Part of a small language model's weights: RMSNorm before each block.
Each number is 500 + 25 x the weight over its row's rms, rounded and kept within 0 to 999. Layers, rows and columns count from 0. Numbers have three digits each. The size before them is the row's rms in percent of the matrix's.

# down: layer 7 MLP down (transposed), 320x128, rms 0.182, rows 272-319, columns 64-127
# gate: layer 7 MLP gate, 320x128, rms 0.213, rows 273-319, columns 64-127
# up: layer 7 MLP up, 320x128, rms 0.209, rows 273-319, columns 64-127
down272 096:503493495518518455492487501494486497518509503507539503485533507488522492439505527524538507505461494499494498484530474516547514504494474515530460477489518495494512473472507529505447532502524453
gate273 095:539512501489500478471525486439500498504529484502513501499493504468479496516452450497492515515492555497498533495515511508495469511500452545508535524520519510505502495518486448492533531523511526
up273 101:489496513515549484487525475498481508513514474459500476518519538504530492516478557472465535482533510465492493456470509482504525493538482524539451513496506501468493494483482494482528520503495534
down273 100:521480481543496532499512518456507535521468481550527468486508526485528504466497524513466503520496467476502498490511512500492513473515517475477537489444507489514490534489477490517493486475482509
gate274 097:549470517495497476514546523517487505559469495509488485483525444517536481524469540457540531509504507521495464493485473481459512507478548450497506537496500526499524501518482509513483498572529483
up274 102:508502515459495482501492543432497456482470513518488477517508516528481495559502488488555533493501500520477495481511462534552470508495490494462489515528519538511485513468511487451486549491451538
down274 100:480501497449500524513493504459576521506527521508512531507510499500448513506470494482512439465517493543530540519493543481538506506511503487520545517529502503496517482507492491534451499484461468
gate275 105:513529457466487509506494482493478488509477560499490484437482513526513498476493515486493492486522501520527525469518490501525500482477508514503485514484538474471537483492523494523566502526535473
up275 100:517505512487533460505512493509445518562542466500456517487554541494506504519507476496490474501479528502482482532508428525472501522484469521490470497496473475492517477495485538469501469525507474
down275 102:453528501533488479488474518499505555455503486495501449502514495530501465527547505474486504514494494499515515511462461494493499544474489528480507471499462447504523552522482536508493532461478511
gate276 099:485496483528460492516541506461509484536480479492497476532499482495528511492501491548492507470473513449482541492514483520476525495514459548506492504501538540517520523562501477515524508495555541
up276 103:480548511488513512476528494480506538490481513508486500508559472496499493476533478515495515524471531473491484468520473491499526470507478538486520539481572550507496518451490473489513501497445537
down276 104:495491519502465512505518515513563548476488489500499485503487528526473489516497572538509521511514486508501502514470479489540448515504489502524447488539544492488499495514488473492513508488504521
gate277 101:517489476494514509533495473504519507451520523518525522528503468476483512490510525465499535524512461492497465541528481535556477505516500502506545490518572469456534482481501482459487496473561492
up277 104:499493487507505507508515507528531484511458474475530511465478508452492509489522505528518491482578492506548537530553481521510519492506483493487476479489533483446490530497505533469502498469492497
down277 108:503522491480467466495508494504510518481515497521480512496485452483541494522452485497492525513434490477429476490485510516524530522504454521469484506530529517476521523520499520474468543499526533
gate278 098:504511486501547472467472534482493453510513494463488461519492434481494537507560509505530496491532468524494499478493504546437461464527468511503521501461483508515488478483483565495531488502514505
up278 110:489473522544491503475458453499518522511530527500500493506469474474496447508473476487482528517521503493526496487462485457496539479509482516481491536469479530502507500541460510505536491507470451
down278 108:496489449472496492466519469510488487504519520493519440540460480551512486493504508492503493526470510504514491474511511560481524527488510503506493466472516475508525514461514550478526498482525517
gate279 103:478454490541454503511496492489451471528487505507497508512535519451478468550467457520475483488517527514533545535497456544497491497503517490469450474514476510501546500526492499464524488469509489
up279 100:485509509513451459444501478530484511489531497503544503490459533494514505535471491526455517521526471511499473482527487526492522496495482540491487516466498460543516505493452500481534484509444500
down279 102:463505482523501559519466517524473489498519547506526494540540503463481509518466461525513529494522508521500516510480457533488450522535498492464494468540500539471467441497482524504520484468460476
gate280 094:542483501515500509446455496530518514502500501465537457500541486484504464537507520482488509466523457501534513490481494535471474495531503499515524514492527498514497546518486447500557532516507521
up280 093:484431534457472522504511489495464487509546459487475515497495505509481502481527457526514509521482507498557492518477471492490475486475496490530470484526518488505547475483505487457502556487508506
down280 091:472471524538508544543525524490504487486490525536462506495505476486471465483518502491458509498531439536492506492513491501488466490493511447512483507493490562489484528525547495559504500478525482
gate281 099:484504479496515489531517493510500474476508530465495521516496483502504465483489529525505502487474507525468510469531539504494485529524476472505480510517501473515488482510509515477550558527548536
up281 110:483524489483493492525527494525482516530469495488498549518523468487462532463475519452524499512546486519484523499475498551479510489452496507539543551491486491485445472493488488475535498475474478
down281 106:520480471487511501482520517523455464450561478512525481520478581558466511521519520457488506490488480535525492490461511484499472534505521498487482485554479491476573498498501515481496529486514493
gate282 096:489528496527502479472517474504482473511524504532509501487433447509559511493502510464488524550511501527518522530504535465493514535497486471488537514488473523508512504479510528495452506504534508
up282 100:503468489481476478553516487541510483538513519447542522521513543527478508495495490537523495489514486461494468504521512504461498494507468484467481537499495498505484475508436511536476539521499509
down282 100:501491503472524532476489570510507512492507472488515473468510548478500463509471468494521491496518532506504478454524506522480482475468509512548494457472533516438488542519472459503484504510471476
gate283 103:489472504492555535484508473495529503477489490527483488453530541552469504489543513495497515505469517518499479495496490487513470502513508501507558494498441534491449540513489524495491487504506510
up283 102:524494551520500486543482500509515510501558539517526476453482483456542493471483515511510503485553534461492491546512499474500521503527502479450492506532487470499526477489488505444498500486507486
down283 101:496481483511458457532484547491506487516515492513478532459477499514508470563475455503499527485570468523500475480513537515526514511523488521481509508477533470519506499489511477506507482557546487
gate284 098:510480515553512513541516508453506510559459503466475483535494481541470543452527500510509535530477482515521492520512510485497501488483471523488505478507527458469477535533495512483545468462507477
up284 098:497483481461455498494459485479507550525527453490482484485456491475495481535477542483512504506498488488499497542499495505535512498523469510477489507500510521520506520504533460478490489530460519
down284 097:509496512493504482522507534473496521454543522518513504506445487477483510487502522519470551503501448474519508506487523487478504502453465504495513465542453479533475470570496484504494507535523479
gate285 101:505507427476504516503519481489492540512503498474514559492484519492511503530500453509541500525504491476508487445488504501469516479496506515482498482470485541464459482498550536501518483498496478
up285 100:493526480464493511471528467479477537456488509484473477502501495466496514493541465471512530529499506480469514490513513554524470481488524465533485492489515495466489474477445538523460521491477467
down285 105:459525490484491481509510520538539469488482495474511516555506471514471531487488543506489478520404500517511476534498521488494504537520517489552486526504516496537512519518526504507464470524488492
gate286 100:506502498507529491542506542459510470468488516513515486475491503504514510462512484501481496473523495484489485519495507502546535482526503494444452503521511542541482484524484497497518504494454493
up286 099:550495514543493505477517493523491516460522485543508559560503470492473500501529482503495518488515489504504535531493509507524545462492472530470502509479491513444463469503496497537468501482516500
down286 097:495480490468490520492497513502474509476461499500492461483479487449539486492487524528523485492538514474550499449492470531526492500448478513493467486508523512536511494460510469451483487500466484
gate287 104:474469441512479501495479491431512479518516486499494486527539538556471468478467518481474514500550468514534487493500513533493511520453466510445458489498534485501469504528516460522507496490493503
up287 098:516497516498486476491506548503492509526500475507514535532514498485479523547498459549491512504503500514491498505539504503540493487503534515460517486506515485507527517515561500552490501452505515
down287 103:486489510524452498501475499498514479472499502515546482515471512546512475518523508481508491521485493525542494472530469523520496497472514436521488478461505509477503482465491484477553477539526518
gate288 092:531468506488529474468531503525507471506520511488495565471515501538512471515471506484466497507448487541482535478503493528479444557500553503524523537545532543456500491460504525520455521494505511
up288 091:537504514538491437506509487480471557517518506489467512536481451476524492494452505463507465465478477514523473494501455495541518503469510506518512496510475500481454518487500509531496463502455561
down288 091:537504540485492480509504489532524541453520514503481496489500462486437491545496503490484512511505503547541476466473473472482492461491519511491508495480503404482470490483540512528511468499548484
gate289 103:524498517464479480508495487516503479530534475511455521496450484557488498472480499493551529446535464521486520516485498499475528547478480494485493498478490495504486463465546533535506471535516496
up289 104:507510479473471466484506505474504472484496507484501466500526469535513503485512516506524486526496522490500529522483478480541513473503486492493495479495551467503502424528525498563492498520499485
down289 099:500490505500483495524503491497465490547483526508499515484503522489475487507491488527475497507452542531513473476526464494472496532524539502476491443486547520519488526494557534488470539517493462
gate290 100:452497443493486519483501485486473500501467502531444479513484491556493525490541521534494508527490505506506524475473511485465480491497507479508452496500525482523495467529478463483526520470528471
up290 099:502496483467582522520505480538534497486501502499483485497503445519503491471531505561522525498519511508462466462496485468494524522489479501495493496504519497505482529504497474470503480520529493
down290 100:531508510488523493511465505504489497481458510489571504479529486513454479511490509481497486479531526469517540467492528531527496520517469514493493493460507534468527466514485515485505544521516547
gate291 104:492501519488475512510479485479495498483518469514538501471531477514512523546495490513483494555492526493489508453492487517554454498457492514520537463487506534519494503499468533507485525532478507
up291 099:485472484469517548468509505476569517507546515506491507490497523468478482474482490474471469497526514521498502455493508526492480485475553535495530465472458472463501494506504512463497502474491471
down291 097:497476516447501482499449501499501483453491478522503528545512500514532515479509507497536477486533527481525499535529465536499522536488497484514521497463483475479496537519499496540498450449526503
gate292 106:528485504484517515501497463471504498549558503477516515504566507521514469514501516465474488528501491478499537506516498506478438509547534505504450480511487537487506496515507537514502519533508479
up292 105:497488506495507505511497550514477463502521543524481497522470517523477514525532510485468508483500479484510501476501533452499505517482511537491527529512484522479490445515490511525507445488470515
down292 102:470526475503530467463511525508458499514482504557514480527453493551524475516527532534518528472491525487515489561477546495518523493497504468500509474472512510511531485537455500503498481509552543
gate293 099:490510484477452482473458529509524477501485449479489519468512541510510475496538496465534475465518498490521476539470510455471492472470488462512527468466519467518516500448499497512487532501457477
up293 098:497540468455498477515500507449507516519495524492526521471473510465491499453468520493482503494521531436522517526472497493492494515464490479508474514454498501499500533461560492482535518498491473
down293 097:488511485441534473520476532470509503521492499497536464493487498544447482535522506510486458499493473497519493517498487553500452505481479501521482475527516524517468458494544483517488517509484480
gate294 101:531487469460490455478509477508505485483502518508504499491474510488474439492493475488493500453532458497483501440519522510511440479521540501490483482574489521478520513515511481499523491501543536
up294 098:521509496517495528499548553478515522477508521481483504460487512468477546426437489504541507501500494522492502529521483494522493455507511490533485518485438499503476480481451490497501485548535499
down294 096:511495514492508489493484504520515486502517571507483501497466544502540486457533507504498487475459541514466514489520474477460540542488456510497507488505498502516526515484482523448472520509501530
gate295 104:534504535516524538505504502511476505510500487510522509500461498488471499539485479485477495458507449471467445503513526516524534528543494488527512468474482489449476497521480501436512500518518543
up295 096:503506450484502507479496521556523463512483482477524548519505521499467496494515512519486490490536502488481479497538535532496521497499508492546463540531486474498529488538509521487533510514508484
down295 099:516476485501506467489524492506464506539481507518509483476497493444506493503499471545512477483508461495516486483522502516531542525486496468505499536439513517523490526528504485464511534483540516
gate296 101:479475494515499538485498505513492513526533499460539507491508506489516487517471533517489485481523475523523460517512528484465520566507468472529513501504475574518526518485504494494511498519498536
up296 093:494510517513542479468525514513484503541461494513540480484517560449519510517468527491502473495522507517544491495544565500516459501495499478510475480502481538476538562548481467498539466508507486
down296 098:493459519504458490491548501522542490489497502463507512483476474501544522506517497475475477453512546514487476542527479512533496496507508504507519507526508512507506468527503504508528496474506494
gate297 095:444517484534466484475544503498479547511492498511492506456470538509505488504479505509502460502499550492489500493524558523561460483499463470490513492490507517489502464490482493474535526462510484
up297 096:519529511494488442464560471496469510472517516518491478505503481456542532497526528481481471494476517521512453472495502518510497512486480514459550477487460492464522512499465497489545540503488481
down297 092:483495514419490492507515500461508565504514499506497525487484459503505444505489526500521528530496502496518551499504468540491509495486485498578512514556531480526496540498541507495510536521544459
gate298 093:462490515494532527478500488462500473496505446501448468488498474537478531481566473492480512481478537517511492497476496505516465512481532501446540511502486461490525507501524526472492524529503552
up298 096:490489464497514534494534541520465459508505538534500468510510492455459497504540508472571509451502485479511492470493486539527518531516534493505470474520512519482508531451509469503490491525474534
down298 095:507521505506521511529506461497487490574483509487453470482503473531541538541493474500473503524513512496447498488510493476462497486477513455474452491485515508467456509524479519512485535496498475
gate299 109:534502492524549494518464449525459501443520467481512504506498513503522505506511473480521487483509521503527538497494449495485500489548433486496494522505507552494484481526516497524481503564503517
up299 105:501498468514475532511439480497525515523512493520531526500501530543490484495514548512438498496453449500497507506475482468468532537436505528517509530486482490524488488518463473488486499485513525
down299 113:505488474515507457523491419496451502492471474469551505538500526504522507504510486510509484485522499499479521516478431533528479505469468532476526524477432563464498503526531468503472462539510488
gate300 103:506519462500478544562474485497460525478569473492541536519474502459541519542508487451485459504504557523516507499482513524523446524504542521476469495531503501448520515481484517500516529532490470
up300 097:486476487478496532531478486473460531481545489510513522509487461493476499508512474437488466511474534476515506473508456523489501544515552504500489477509537475465487484569496501522501540506490496
down300 099:477516510554482478537547515543472530487508487483495488472541547489477518462487519528482512469486490474524513478519477516501503506518488502489523454469485504505522496508520530520498446511490466
gate301 098:525538514536500516507506526532530498534490515507477495544531480492480517531482505494472534528471487451502449510509504529514526472483525557478531468519524482535522474497516484473459531475489473
up301 100:494490488499484545476547531461512482493519501472445495495521507483538523493487534472506513485487519509486512496525422512491497467498533520467492502485503457521482503520511493534479485445475536
down301 100:510534462485474474486503522557495503498506497509511493523452522513450549510515494528510479523496491544494548511472438482546468491472495465477532489517504506516532477510515498492511506519484507
gate302 100:503523496520522497514486494510461492501526562516545481480499492527572488477471491533502503539500487497485509487518479494498467471493523486520521440516476485536498541507468543508511487493446527
up302 108:524515544568522499513515505537482479536532515470461448441458502483544528460514528466558509489497487475497526493506496458497473511544465536456454477522528468493514501523463502499477493490496496
down302 106:493522526470481488487506493474514510484495490511461455495504492556531490478475507506473509515490511489464492491488524502498537493523494487520493548502437504540500500453497516470552515506511503
gate303 097:487461477453477511475502528542481449497489520484487509510504509515565522516511517494534520481471487473554455469459451496480512540470474445480531480484516538482501517515524467497485486552507497
up303 105:499481511441531487490546522537485498507472482511516509513489495492500488510515490523497501537439498477516479468538489507479511505476499504424467520524488539495529524530465477522496460512480550
down303 108:472499488482492476523505504467451516491539488418480514511490511460465511481475485495454472527502475450406485506489521489463502504473511536494463507460523541539506518504493507545506506497478502
gate304 094:511539472519479515510449473484519475504469499512444477515465489498514507494518489519502500548478484471499507515499470541495430493493478494480493499514512522500522493483543452472450489520479527
up304 103:513500466510482475503505500536539534487474494471530500481452512512473547478518480487548491483462490490463509529486489492527537492516533463503531491509473505483441545494539498481524516486568462
down304 100:531488485494527470504484491530499519538523511473513505522476509504539524503516487460514550467502522508454487455524478482504464483528489518564483469481516499518504578500467512555514512519555491
gate305 095:515496531516486493541487499512473477544493491467493466457462487500458507532491527457540496497492472524491472515484469492507476481492495545476471500473481516520507500541488449505529503511495493
up305 094:506497484523507497482533470481498513504518477486493505532469455517485488484513501474428451538557463521501471546500491519498482476514567479477508541521485507523489509508520471506484487490509497
down305 092:475496515492459518504487498579508484468496493499513525500481483524476496511481512521482511501505519528495487479465513524487481557505501479481518494517482520471453535507477484488537500505482510
gate306 093:511530513501530535507513532490514522507460488501518499468510488489474514533507491487528503514527529494502503490475489523505543520551489484487524476481514518435522496474488480463544482428536534
up306 094:507515564503465524506454531523489508552511509468493483509465496497480523513470440505494540511509508520493496537527518543496502474495523531499536523478478500504472503531491485480518478504490522
down306 099:489480482488462476500500512518526498490467521526503499482520520484463568508538504501469539495507528522534528516490498500525448485510482503500518502495508505467545461487479452462534495448526542
gate307 095:482510471531523433498518532490490496488517442500491517470496536511560478493498506476474502510497551512458451486498516524490508516508524518501487475565519490519531520556506483490503501514501481
up307 095:448553532488533473475517553518517511509494468549512506477553524530501514483490473521429470482490524465503541518534545495462491463492505490467470484466523508508495499475519488522498462488515522
down307 099:513538507464497484504528503534518495504526514454480472514465465505533513522489497517519494461445513445461493464513458487538467460520550537464503465519487487474501492507550515539493505481503515
gate308 106:505527491525491508451485515525495523523493496456530516488488508545512478535526546472496523475473527537463519486486499495449500487533474485495537508530522505476501528513534491500519506530527505
up308 103:483496480500521484536495472534510476517479559479501446456542428517546487464503506501484507509488530498498503499491476542499537439504492538450451492465517558516455492500516538492479490497508496
down308 109:496509485503456441512494505510535450502519547507530507503480541504515453524519484491500522523538501546468497553504515489473517498521507493528492521464480460453465543496488489541504473548514474
gate309 103:493460484505518525496480519496506518495499496515512507509544474485515533502470518526513482463548481487512506428515481510506524544511512474489511499472505489452515517454513526498471533500528480
up309 100:500493518478515511530451486522480497520531461488495571505547492535486484488509514542504542504518465518505515502507469530495518497459475504529513468489469491497517491516512565449474476496466465
down309 103:466476569458512514472501526506537509537505504486537512468508508431478536469459515479510462522529496502532474507497520523492505493509459509500523477496510502444528520442507517526480526488542483
gate310 093:504487534490503541530458507564502524500472518455463476484510510507510494539541497517486488487476472552509459508487486526509467474504472509517491519486499528496502497489488460510501521469490449
up310 109:530505479512494515515476517485530503468488520513474511531515464531480506550469474448502504491498517526559515543476495479462536469489524464519478503522485508516480489480547431485493494443479511
down310 106:504484484455457533468512518456525489521522519510521519479484491466502493519485516493517508495501495502492465528442508504510524492522529520447472503514535533499480487488483515516482486503528517
gate311 098:506498512508492533442518533485532510521495492548477506503551513519542548522464474455498481492521495457477536463510502474516503499529521495488553522509486495515510556505459520502505475523480490
up311 099:475504520501504475497475500513490489454516517465476479458482485528538455531512460517545506500472478484483512479478503481454483503518501485502504536499496484501494477474506530511496478453479535
down311 095:474472484521448527531491501469515523520481487537521477524518509525505476493522476525500503505512440461469525513493520483497516472513566538477509496522503533495497480467495505505493462499472501
gate312 098:527498485490500521500481476551525526475485479465519501485510498498509480487504522503470459488529503484467510473508469486523548525533465511498549471527549487539525483478418561518464509521538484
up312 102:474529484506509480469475502491478542482563536517522490498462456526499506498496503467512459478442484493514474506485513533475508485491458451507479542508515492475451508557496506527502515510451522
down312 103:493516484504509530515515458485480464483470533501548491523518525489545484476501479494495539510554485458516522440479547503494495499504502514517516504514520535488513475463495533462522453492501493
gate313 102:500494475520458462486483550490501528496482513501509514499529465444492479509505456496465506501427503431474507492513472515511443535535518478489556529506491542498500528490497477492502489500480535
up313 102:511544497515507507470492482486522474496513494546440489479497535508478480501495501504501503536483511538523457519483516464508528471541457490524525469484499432516454463533477583480512507486503501
down313 103:531464501510485483539505532488466497541508511476504499526518528553519491510507493486512534529522455479511533470504488532487462521510485515526539490489501534488541478557473453503509507510458496
gate314 100:541488499511498517539510529484536489496467484517490518488423497458485526524468505516526536484508496486453510510510487523526540495482519517448438475474513512477503492492477522485507535507467462
up314 096:531455504526527527488539491486475530492486457519517485515506468519486513495479482550514485521447472483549434528488512529530474538488500523520448485515473493503508533509536528493496520477535517
down314 094:537505491457495491514486459493492495467467537495516537500508508541525523506463498479510504498503484507505509491482450512524482521533494485478512528459516513473485491522509486516514506508526499
gate315 097:457494488517518479488520510459501507524497507456463499522483516515488422479503468481512528478456513453517495506482537501498528527509519466492458493496487528526453482524506500480513513524473519
up315 103:500511516495506511513512489449528474498458488475535493514500520531499497495496533480510481477534463476549487487544501456499472475506498463516493516457514500548497505468506446561513472472524545
down315 104:467483522529496512501472493502525469456523495494511519504506520548514459480497515485488513522518518500495488471482524476476484528525523492488499463545513514528468483548542545504539541449532489
gate316 103:501528501511522514480479510466477519486513530494517545485485554481540544536532513467508450528546500538507489474482497526513520495501524496498537443516496512493546506504499481485488507529504495
up316 107:545489531540478488478482507544516504476488514505504482456508528469500507503485555472468487508544522535534476534510440537482519496519556544501511564498485497528500477531462468460501493534479518
down316 102:526501513474519446459460519502524549519561507490501494523480535469509509498510511473533532509529509499486435512517499501531523458513487526502515472520558524497531452544523528474516486491508487
gate317 103:483520485511498502513502463461437543530477488501523489543541509512500477543551518476490550533473534444508454508502520446511476515466493517515473541517520502473473539473457491507506530509500450
up317 102:484506484496454543488485507470482539556470509540501534471487495504486553520517477460489529533519525499478518462462502476454499509486553535524507505491479455497487535511471469527496510489522509
down317 104:498490480535508538485511489494522499482505502511456479544490544538547464504538495495488519500522502471506445516536503499542499528513471519549467493497487467512469505467447519508490473491492545
gate318 106:514525508509491471544506485526505461490527469495461512490499485477535517524520464468536522464458500489514539538474513477541491506490538518517527486468481526492501529527494494490512495527481513
up318 099:509481486483515531491462483466482492510507542476517536458495519478500496503542519493461467514514459472491535500512552564530459536515489470476488464495477491463487488511483521527537510490460501
down318 103:471482510508505497526499486484480489427474524468495503479524539487519517566500522507546500533502497467479544458497526520477525481486475526495520472468503490476484504492496520484478529521523517
gate319 102:491553454571458463487484502524507511497522486516481551537498485451481530483496499515498504519485432508474486503532475512499513515538569507512520503519522496458492483517548487485496511503498492
up319 098:507471449509563513500513529501495505485484509522503493495507529544507524495465540506504479474535516457497485508514503470520503538527512488501497523454538539516467515458493451469540511479500498
down319 098:475472510493470559519531500467520492486456522479512507499467513546513477497521507484475480486494506501491507501479480508480515532497481573490487497477537545469495454548495495541490498479564458